From a checkpoint of a small transformer trained on Wikipedia.
Architecture: RMSNorm before each block, shifted keys.
Each number is 128 + 24 x the weight over its row's rms, rounded and kept within 0 to 255. Layers, rows and columns count from 0. Numbers have three digits each. The size before them is the row's rms in percent of the matrix's.

# layer 4 MLP up, 384x96, rms 0.136, rows 0-131, columns 0-47
088:134145129127128136160119137121191131131089114156128125141175126136147113134113111091157121184110149100173119125099108143137184144109116129115184
106:117183133139135110159153149124094145089128107100172122142118137118160149151163142100124091116152147125143100103127123155115148125151115160093150
084:112126094125131107125131137117093128138142101130130146105150117136126147120146106146110114124160122096150133105138157149114120110139109150131155
096:172123099122122148144153085126117119148105108121121099125142117124107154075143109150098125115143137122142146152145070146141103087113094119142158
084:118151098142109168116129109158147166131076131133156096138119114134087145113112158078160089122159115160132121134118109104160099137104083113117132
108:094144090141145111160144131109115107128113108092156168149127139134157107132121133127164089157135165124151122159146123117092109100101103119100132
062:144116089093172100121110168119141102164177118146178129131119106121145152079171095100151138122153119148121127105115106149150088144146100140159144
104:108134098172086139180117135136133117141106133105136138137113098111145142130143131145162070167117122111145086152097133107132135095157093121118158
096:117186116143132106126143140113135133091156086110153131136146123058120073111110112099107140151129115161147134135139108138095128145110115118081166
108:137145113102136139146161084167123112136156127095136109125124126076133134130158170074100106124137115174122138142115109156139141154106130075124148
095:145115139123090140110124131102137130141112110101125129152138154144099120091125136113122092093077136132151097164099125147145143093131135112147129
108:125131095124119101113161126131132125125119144117143141142127175132123140162146133125094106125122169164146121137137167146095123144139132124152166
079:124184155155095158113128107179155149082112133168133115143109137118111081089097127122112106154109147101110149127132099144160148144122127127116107
114:159119121147127146114121135131122092081149086128152108188122174079104117135147148128175121128143146099138083146161112154101139120172133150117105
089:130155154161131109140144138152120125122120147112168078159142125106153113128118162099127138141144125132114110102111118124126081129163127091141119
100:130172154176143144128167115132110127149122126105164103145105164148127106085102160115130146179136141137130136106134167135133100126159095104133141
103:126122070139147133131141126179109119075119136080122110138106141118160125115143150099116067124149123094166113149121141146161082141122114112111151
094:128124134102110085141118111110121129157114138089123104132152154118104159121136118096146109129142117122131107184163110126093162093132132149174108
102:141125124159130172126151110112110180122112093143130133129143137121125128126116150139141093145086162158141083150113152154135138153147131123124148
100:135107127177112120155146156143132137108116110145127094159114143150187154099140133144169100141154139156124087118182133139155096166169090098157128
098:144128129111133156137125105129138095122115117073159139132119157109133101156148110117114111127162095135158135175101109135134097153160140143093136
106:157126110150135109137144140142155142110132108097138158123094152129111096127164118121131103146100114165121135164137130116137110140187134101165152
097:110128135160102139103141063145129145156146146128123150135129202120102106107118107146104112122148184128158144134145102135129120127097115141132104
096:149158094164136166181136126124108096141132134131140095123075123147141110111128144122161109175115127126161123143109104148172112140162089101113121
102:141133084146080110117194116148187138132117106138133137115141145097136097107129164138159133146115168121123062075138113147154135116108157151134140
107:120138102136090146138160138119151113116130103114162133145173129105110142117155111132135116136112131138142094123104148124166127161089116097154154
101:105138121138109137107138145154106134116138096055131119131110122113109114094101134136074122115133131089163106164110103147126152146083109115152176
084:094138073129112147177162111154109152123087128123132108143108106138120133144131130101071124093106156075157158115144124062135111133136155178123128
100:118127106139128112122132121132146090137129109106148172130159143114154101117174105109108122108115101126149110178168129127139129156098125154099152
089:130156133132094134126190171124124114135159160115150132142123153116068120107124121113107130144134192127130147112122125164167122121132132142089115
104:082141090151118128160133154188180097129099113111139089120108128113159098162123143125105149144128148137159162109124130127117126130133121113136126
110:119176111163112174116136090121179167116132127125129135173133160122101132141190106135141128120131158146118118120104149158116141068124128121083149
126:136123111176089129126153146112151145128122136112127122141113155101089125069150097131159097141115139158140098142085128145134118130127117111088152
104:128134123166125145116150119144164101178067118097125134131144144106093124133126137128118106097111130138136180099118149116102116039081102113131145
102:091146121161112128152194167159116136129128118158129146115143123076156137120116140114092151168097137141166137134166112131135115151141122086127124
089:118124142162137159167145117114127119157125117096162153151131112101107185135146106118075098131146113125168152161119140125116123124123110054123128
091:134150151170140145166161143092107144097123111148128104157128136120142160130134170085088128154132147097118120097156185131165146136160117133134131
111:161121067118110134127154143138137118147113107147144145128128126102117092125143151128058131120152158154116138102182105120155098143104148130156158
108:140152126126134122138124155133112121105121120097120140130114133101119190138132097135098106128130129122178148151105164088089095148147144113140174
095:087139156128111127090155143156139106127108071104108112124151101123139146115135094114073138113110128108146092121133133155124148080126096131150198
081:124130144127134134124119117125177183137120138101130142132116130137162151112124145102142098141098126111143105153154103181121115154147086095146103
086:122164130119087126112120113159152136120131144130133113152113140098175100083104119168158136181092142151131155121086138115157159138116152075157130
107:143138084150093114134143154121109096144154115093146141130103182125111153147184138126147109122093110186122127114138127155133071161122140056138147
117:173132109126092167129187132175119100114136101120157131149121108109129152092142123098101149149128135154128147151159143135137143150096121135107117
092:147122102174125160163157117189152158113121100127132103138126090129189147142103145110141137150169164138132119106173113136114105131156111101169137
083:163126114154110125164172144133180097148144161106123111113122151127097131145134094089146100090150114105192113114104126105124126134159124110097110
114:128131108160107106146163102122112152134130126130142121144079118107084143100123149144118092150159113133158138165116156119114091136132085121137125
107:140140131170147165121152130115134135151102133112120149137121140090123102112138142114149142123078148145175114110172167146119102109103120151107124
085:128144137150079146124157114159151141089135131137150133128121156130100145064130132150113136162103126128178138092120129177158123147135151093139107
094:107138111129129126136126128117103125147133089077143110122129092090127137101180148126131145126109135145140157135117204147102151108179138135178165
096:142146125128096144173160192129086132081133115132162119121128182144138073130162104102098147118134151126163134141129173128137136104148117104120138
109:133119106152135105133167099142126129077112132131108102124131169119105116138146106133116150118078137157150141117161106109118135091114138147167134
102:097166091130116107179138109117112111117123141082151130136132105140109161101164150136161057171145129120136141178098114118129117161098116156132131
112:148129095112114088156166103131127120113161131102124148138126182079108116133127098125112138124108146137132143110124126106147138075117147111172137
096:123141100214131115150151163136112157138127111162119113170148088116160140128140152123127113085068146125125104098159127081117123110156143111122138
105:127157118119071098140174097126160108104133119085144104129162102135083156111152148111104115193108136129141142162089107108157106129149146115141144
097:110150123120132105195142133150089120134138113132141097134139135116157102139161169106096098161095152123135158117151121085150119156130096094103162
095:136111087112141119142150127150142154131142126096115096190162130116114133129136098089162107118121136156157093152127133096092129135102126153118163
104:114156130144106134114161123150124110130138146159128106147158123135082119090153105147090142113093163146156132110112139142163134108106073127092114
089:133132126147097125133147157123139164062087124152121081152152128146088125110137081126134127122114145147144130123127163179135140090166147140123090
103:126105127138127142129152148146139116153095104123119146134159150115114143122166104049137071129128116152192072085152155125133162127118120129124176
102:112176110116124174167157136141140132128111119103136145160144114068110098105147090127134114119143111168151142146139159116123116101107108167085124
093:132125117156137112151145074125142137127151095126148199128120121093096137143161128099111109148090115169161084125163135130131077105113095141096124
115:100148158149142136126117129129117099140112089093139120151149124104127098086142090136127119133140141154132143161130118172108146106147082163058121
118:149119083139073147157141134115126104112128125107134079123172132139105118093093102119107069130094149117141125140133152117149143096122127134114141
101:143146130187126138117170093132114142154129142150123110121098137135113117073129137131146135161132144126174135112141156193149112109193106085156135
097:162139127177070152123197087150149119110101078129112131173111120134133139074157124076117129148115130113128141143077108131110133146149149142136125
099:120167131177127108131167102132177115114081140142126151152156172104092155122128091095103145108128164110142106115137141155152147095148127138121121
118:134128095189107167126134136145110126145129134152161143144124107127129128118168163099155099110060121130130140128129146162153157176147109098075172
098:112156121131098092122145108137155149114143140155157146141127128079121171141139119140151132089135170160134154122154097155137143176135121106098162
113:136194104175122113141140150133143122157109131142116092115111121114122172107175119090144142137118183159126112078174144144123135102094115141110126
095:118131101119123141133146137131171131119096128148134094188098124117078128084128092115147147135161120151111112127130086146155121118117156168116134
119:157146135174125142155152121127168127161128142109142145135130115123101093115124158058160131131074133117183138113141134124112098174113146118102136
105:122135132161096140113161129137129158110146092151111064132132126116108156087127096137130107106108133181111115122157129109157170140152111132113125
099:096127111148120133106112132176120110150156082152141159146100128102115158128122093123145122145127164146129136181111151154092144116127088181114153
093:160175154183090146125172154142164118102120140142136147142129120130108130129112076141084151155141173067135186116164136098099148124140120138133141
108:154150122138128099138122113131153084082091111106134148147126124094135108125133101138083113115154181114140163151131138166085093135124119123108181
091:172126139110151149175140168159119160143171102122154106131154148114178150155110145129150076146138131126162124095133131125090112148124117147138161
094:145119068117111109159140121125128125103123118119118135130123154110118110157180135126124109116133132134136196131126149122132141095059143132068145
094:134170131167119172158122111155135136095108137101120153158122130135157129048114147130103103132119152115140151157124121181089115119092140126107155
108:122130114110109124168114144145125128162106142132143147152123125125117089117130080124111106119124140122128137123094113113107118103111147159083131
095:088150112150134099132138109112110095178123085130112151123113158118121159145129113109078109136127119131150110134161107154155157153129113125113165
105:119151158131115159119147111114117086136115108119105108161083123121101133109128101127165098177113135181189145123145134142137116162193111125141146
086:130146148117102106112136125139111086115124133097124129127133136109116155061106119134131114144115132113142147112109118120136127135140144168138116
104:123146109099097120151121105107165103105115147111150133138131144131083118119123104088171122154149119149162171154115158152107106131170053137131145
078:143105088147143121118127118093105148130135097147113125103154125154124122059181095089131110114118133104111112148126158123110146125145136152136111
099:144169123118125116128155148143093173109120128103144103151129130143154115083176102137163129129135124185166095122128122161171103134180128114122156
100:150152110144148152148152108129144136158138112132155117139123130139151146087159154115138098168139150152152127136137151128154130154131107111080119
092:173145095129091127107145125153151124118105128126147095175108145110089128116139141141137113152132132143137101180095122168054142108177099114063133
105:123120144146133160163138106174156145158110135106159159171124150109101149106108160156114134110124142183153167123151173165156086126151110129132142
116:086179138140122145154150139143159141144095086111139123174185175066122133131109164124137144140075130116148131093090135093112138140162145159126133
106:112179131111121159131138090117102125157104131069144141161122110106135133077169098123152105151133129135162143204162125149116105160150118113097129
096:116147098152095103155129126133118135105066116121129098164129117126128130109135116124132131117105156084120137126116128126193128129101135109159178
119:109157138151139140167139147159127126166116134130114148132154164102131143137136149092063100129139109134157164144144156133126104130140134106147128
112:126108120138136141158139137138144108104150093111122094174120095115172116139165159063114126141118118126135103112175107115130159146146121135124103
102:136126120116122133145157157110135108107089101105146146120170116119103143138139094136104043102139142141129138151148140111096092128113094115106131
089:130132153124141118134139108133163126120092133103169075151131135096127121134107111092162107115119133081117145155126117085142089131149126121097125
108:103136141146112105158165162142144164098112105162135124119136154121136135108143109116103123111112169100111125126159133148118111115125101104125159
096:157146117148123114121142136168142134138108143135107088128120122141107174112133080154161091128114136133140115129129168117130134132113074130142129
124:158157124176113158164163154115134115142137122108150133171178112129089143131120152122128110155144122111145160135129138116117146098161117109147199
113:145119071153098108136172103107172087161099123090147150128112143126125108140143102131078084129154138105179151164117112136107154143105130144088167
104:115143134114116117117143163118094146135163123151140112150144121065111174117127100113145143129134146102121083154157163141162148106094135153122121
063:089104159112148092087095099085098125153165162137097112102108125151117117108111111137144155102156117122112129135114115177108137145138142186127108
079:152144114144118088159143155145157133172140128132119081145121132125142143106152102102140145123143118146157100083125131140167156116122146105124165
102:127152125147124144151113106153100107142151128079139146123133136087141115128149148107124061121098129119103122174171124092114090147147140125121115
100:114155065162099138112129152141133166107134128080125113120120115153106178127153144149130111122127103095149154149102123136135079126113115097108135
088:136136125133166090129125094131152143113109099126148121168118141112130154149142117144177135154147140124137133126149175120093112127129105157157143
088:147169111173120134155148154114148145149117101155160089168118156118179120141138138138130138158102147128114117098100150089123131132144100128138117
099:132148111202123208141123115139130152141156105148147140123160111150146129094122163122141129199144113129138106127168142145092139110147124138114120
103:114141120111070128124137151154139147111128139142121108144111130086164152145159118129108121126156135129150170155109109085106111130115123098164175
099:147161094140149132140145158195110156142155120094133137132079142104157127118117123126135116129108132134132103140122165119100052118177122131124145
094:190157080131098120125147155124142131132090121082123146143111135121064132125162149112127095076128136121172123144083132113132134103119140128119174
106:117152078126121115136132121148127149148128107128136139138093127115103140156163108124134108139134147108140114167151136139141110152087092138066140
072:120095130103177138102121104138128163133113100145117133127128128097125137146117115122111090117138138122151171103127142094155118048143141138143132
096:097138135187130139123158107108117132128148116073141091161122114120141147085162138101160136167070156138145168126118143164132173113116115169112139
095:137176128122080159142158120158092104128096126099160111129089112120131153109124080138123101137095127099166101130163144101188081135121122091166126
083:148146118124140166140112105139124162134154104146140164131121169117132110130112135128091116103096121176158104131153140131093099141116108111135150
088:104115083121135123179119128135109178174135086149135128120149120122163130138183148138100108115143136119138106096132167147112165127105109120090142
023:116133137125132129130167116143134140132116104123190133193147116079128117117167124108122088141117181127175143094139151112127117120126072125122161
099:146126124125143185109119119133157112119111101140151124118120132131107111105123144155145093142108118177149119138103157139133165122169125104110137
113:131199090161134150111128135175135122150134075120131075153147108130153169119131148090152119163134128091124130157176136137126098162161099104167137
092:131133102149095106175126132137152134104140100165153136136102138121130103149154129143111073088100133113128164157175132125158130073128134111151132
103:144127129159118140120124116123116094109125113160128107131143120086179125118147134099153128119147130181137089113179152153160077159152108134105132
103:144147139133147151148149103152153133169145099130160127133120114122185182113115155123133143128116135117157115113160113123107143116128087107156117
104:145126121140135138164161121137138155145176120087135143181123131097094134140141098126081115115122122111152124160093158111135167054115115117121166
097:098139142138080139142161068110174120109147131102119118156130112110092101118130122151137113192122122106155100151098138127084151127115155140121161
110:174134131133135151158148092146176091137096129104134074154127142104101127163129136138161117106135187133121113145112139141102115138168086139124152
101:133134112137080114148140149158115154086089114140153142130100147134128116104176148086122095125120142120123129156124130083104120107113137105094123
094:158119137119148095150127139145147105112110110098149069143102133110141141147131161153136133088148143157140150175133108142095093140138103130146150
102:138122132155121089135164120129161137100091137133132095131121169104088121113153139136132127131117119119160108142117112081138140123155131115167133
104:146156125163098179142119100139165126143132120110131101132141136126100107080155128164173126172148170167122127111066142111132142075143130111124166
102:109119099174133130145122134138110156127138129116174103150096117115092110119146079130137096137129145129181181138119127132138127153096134112138154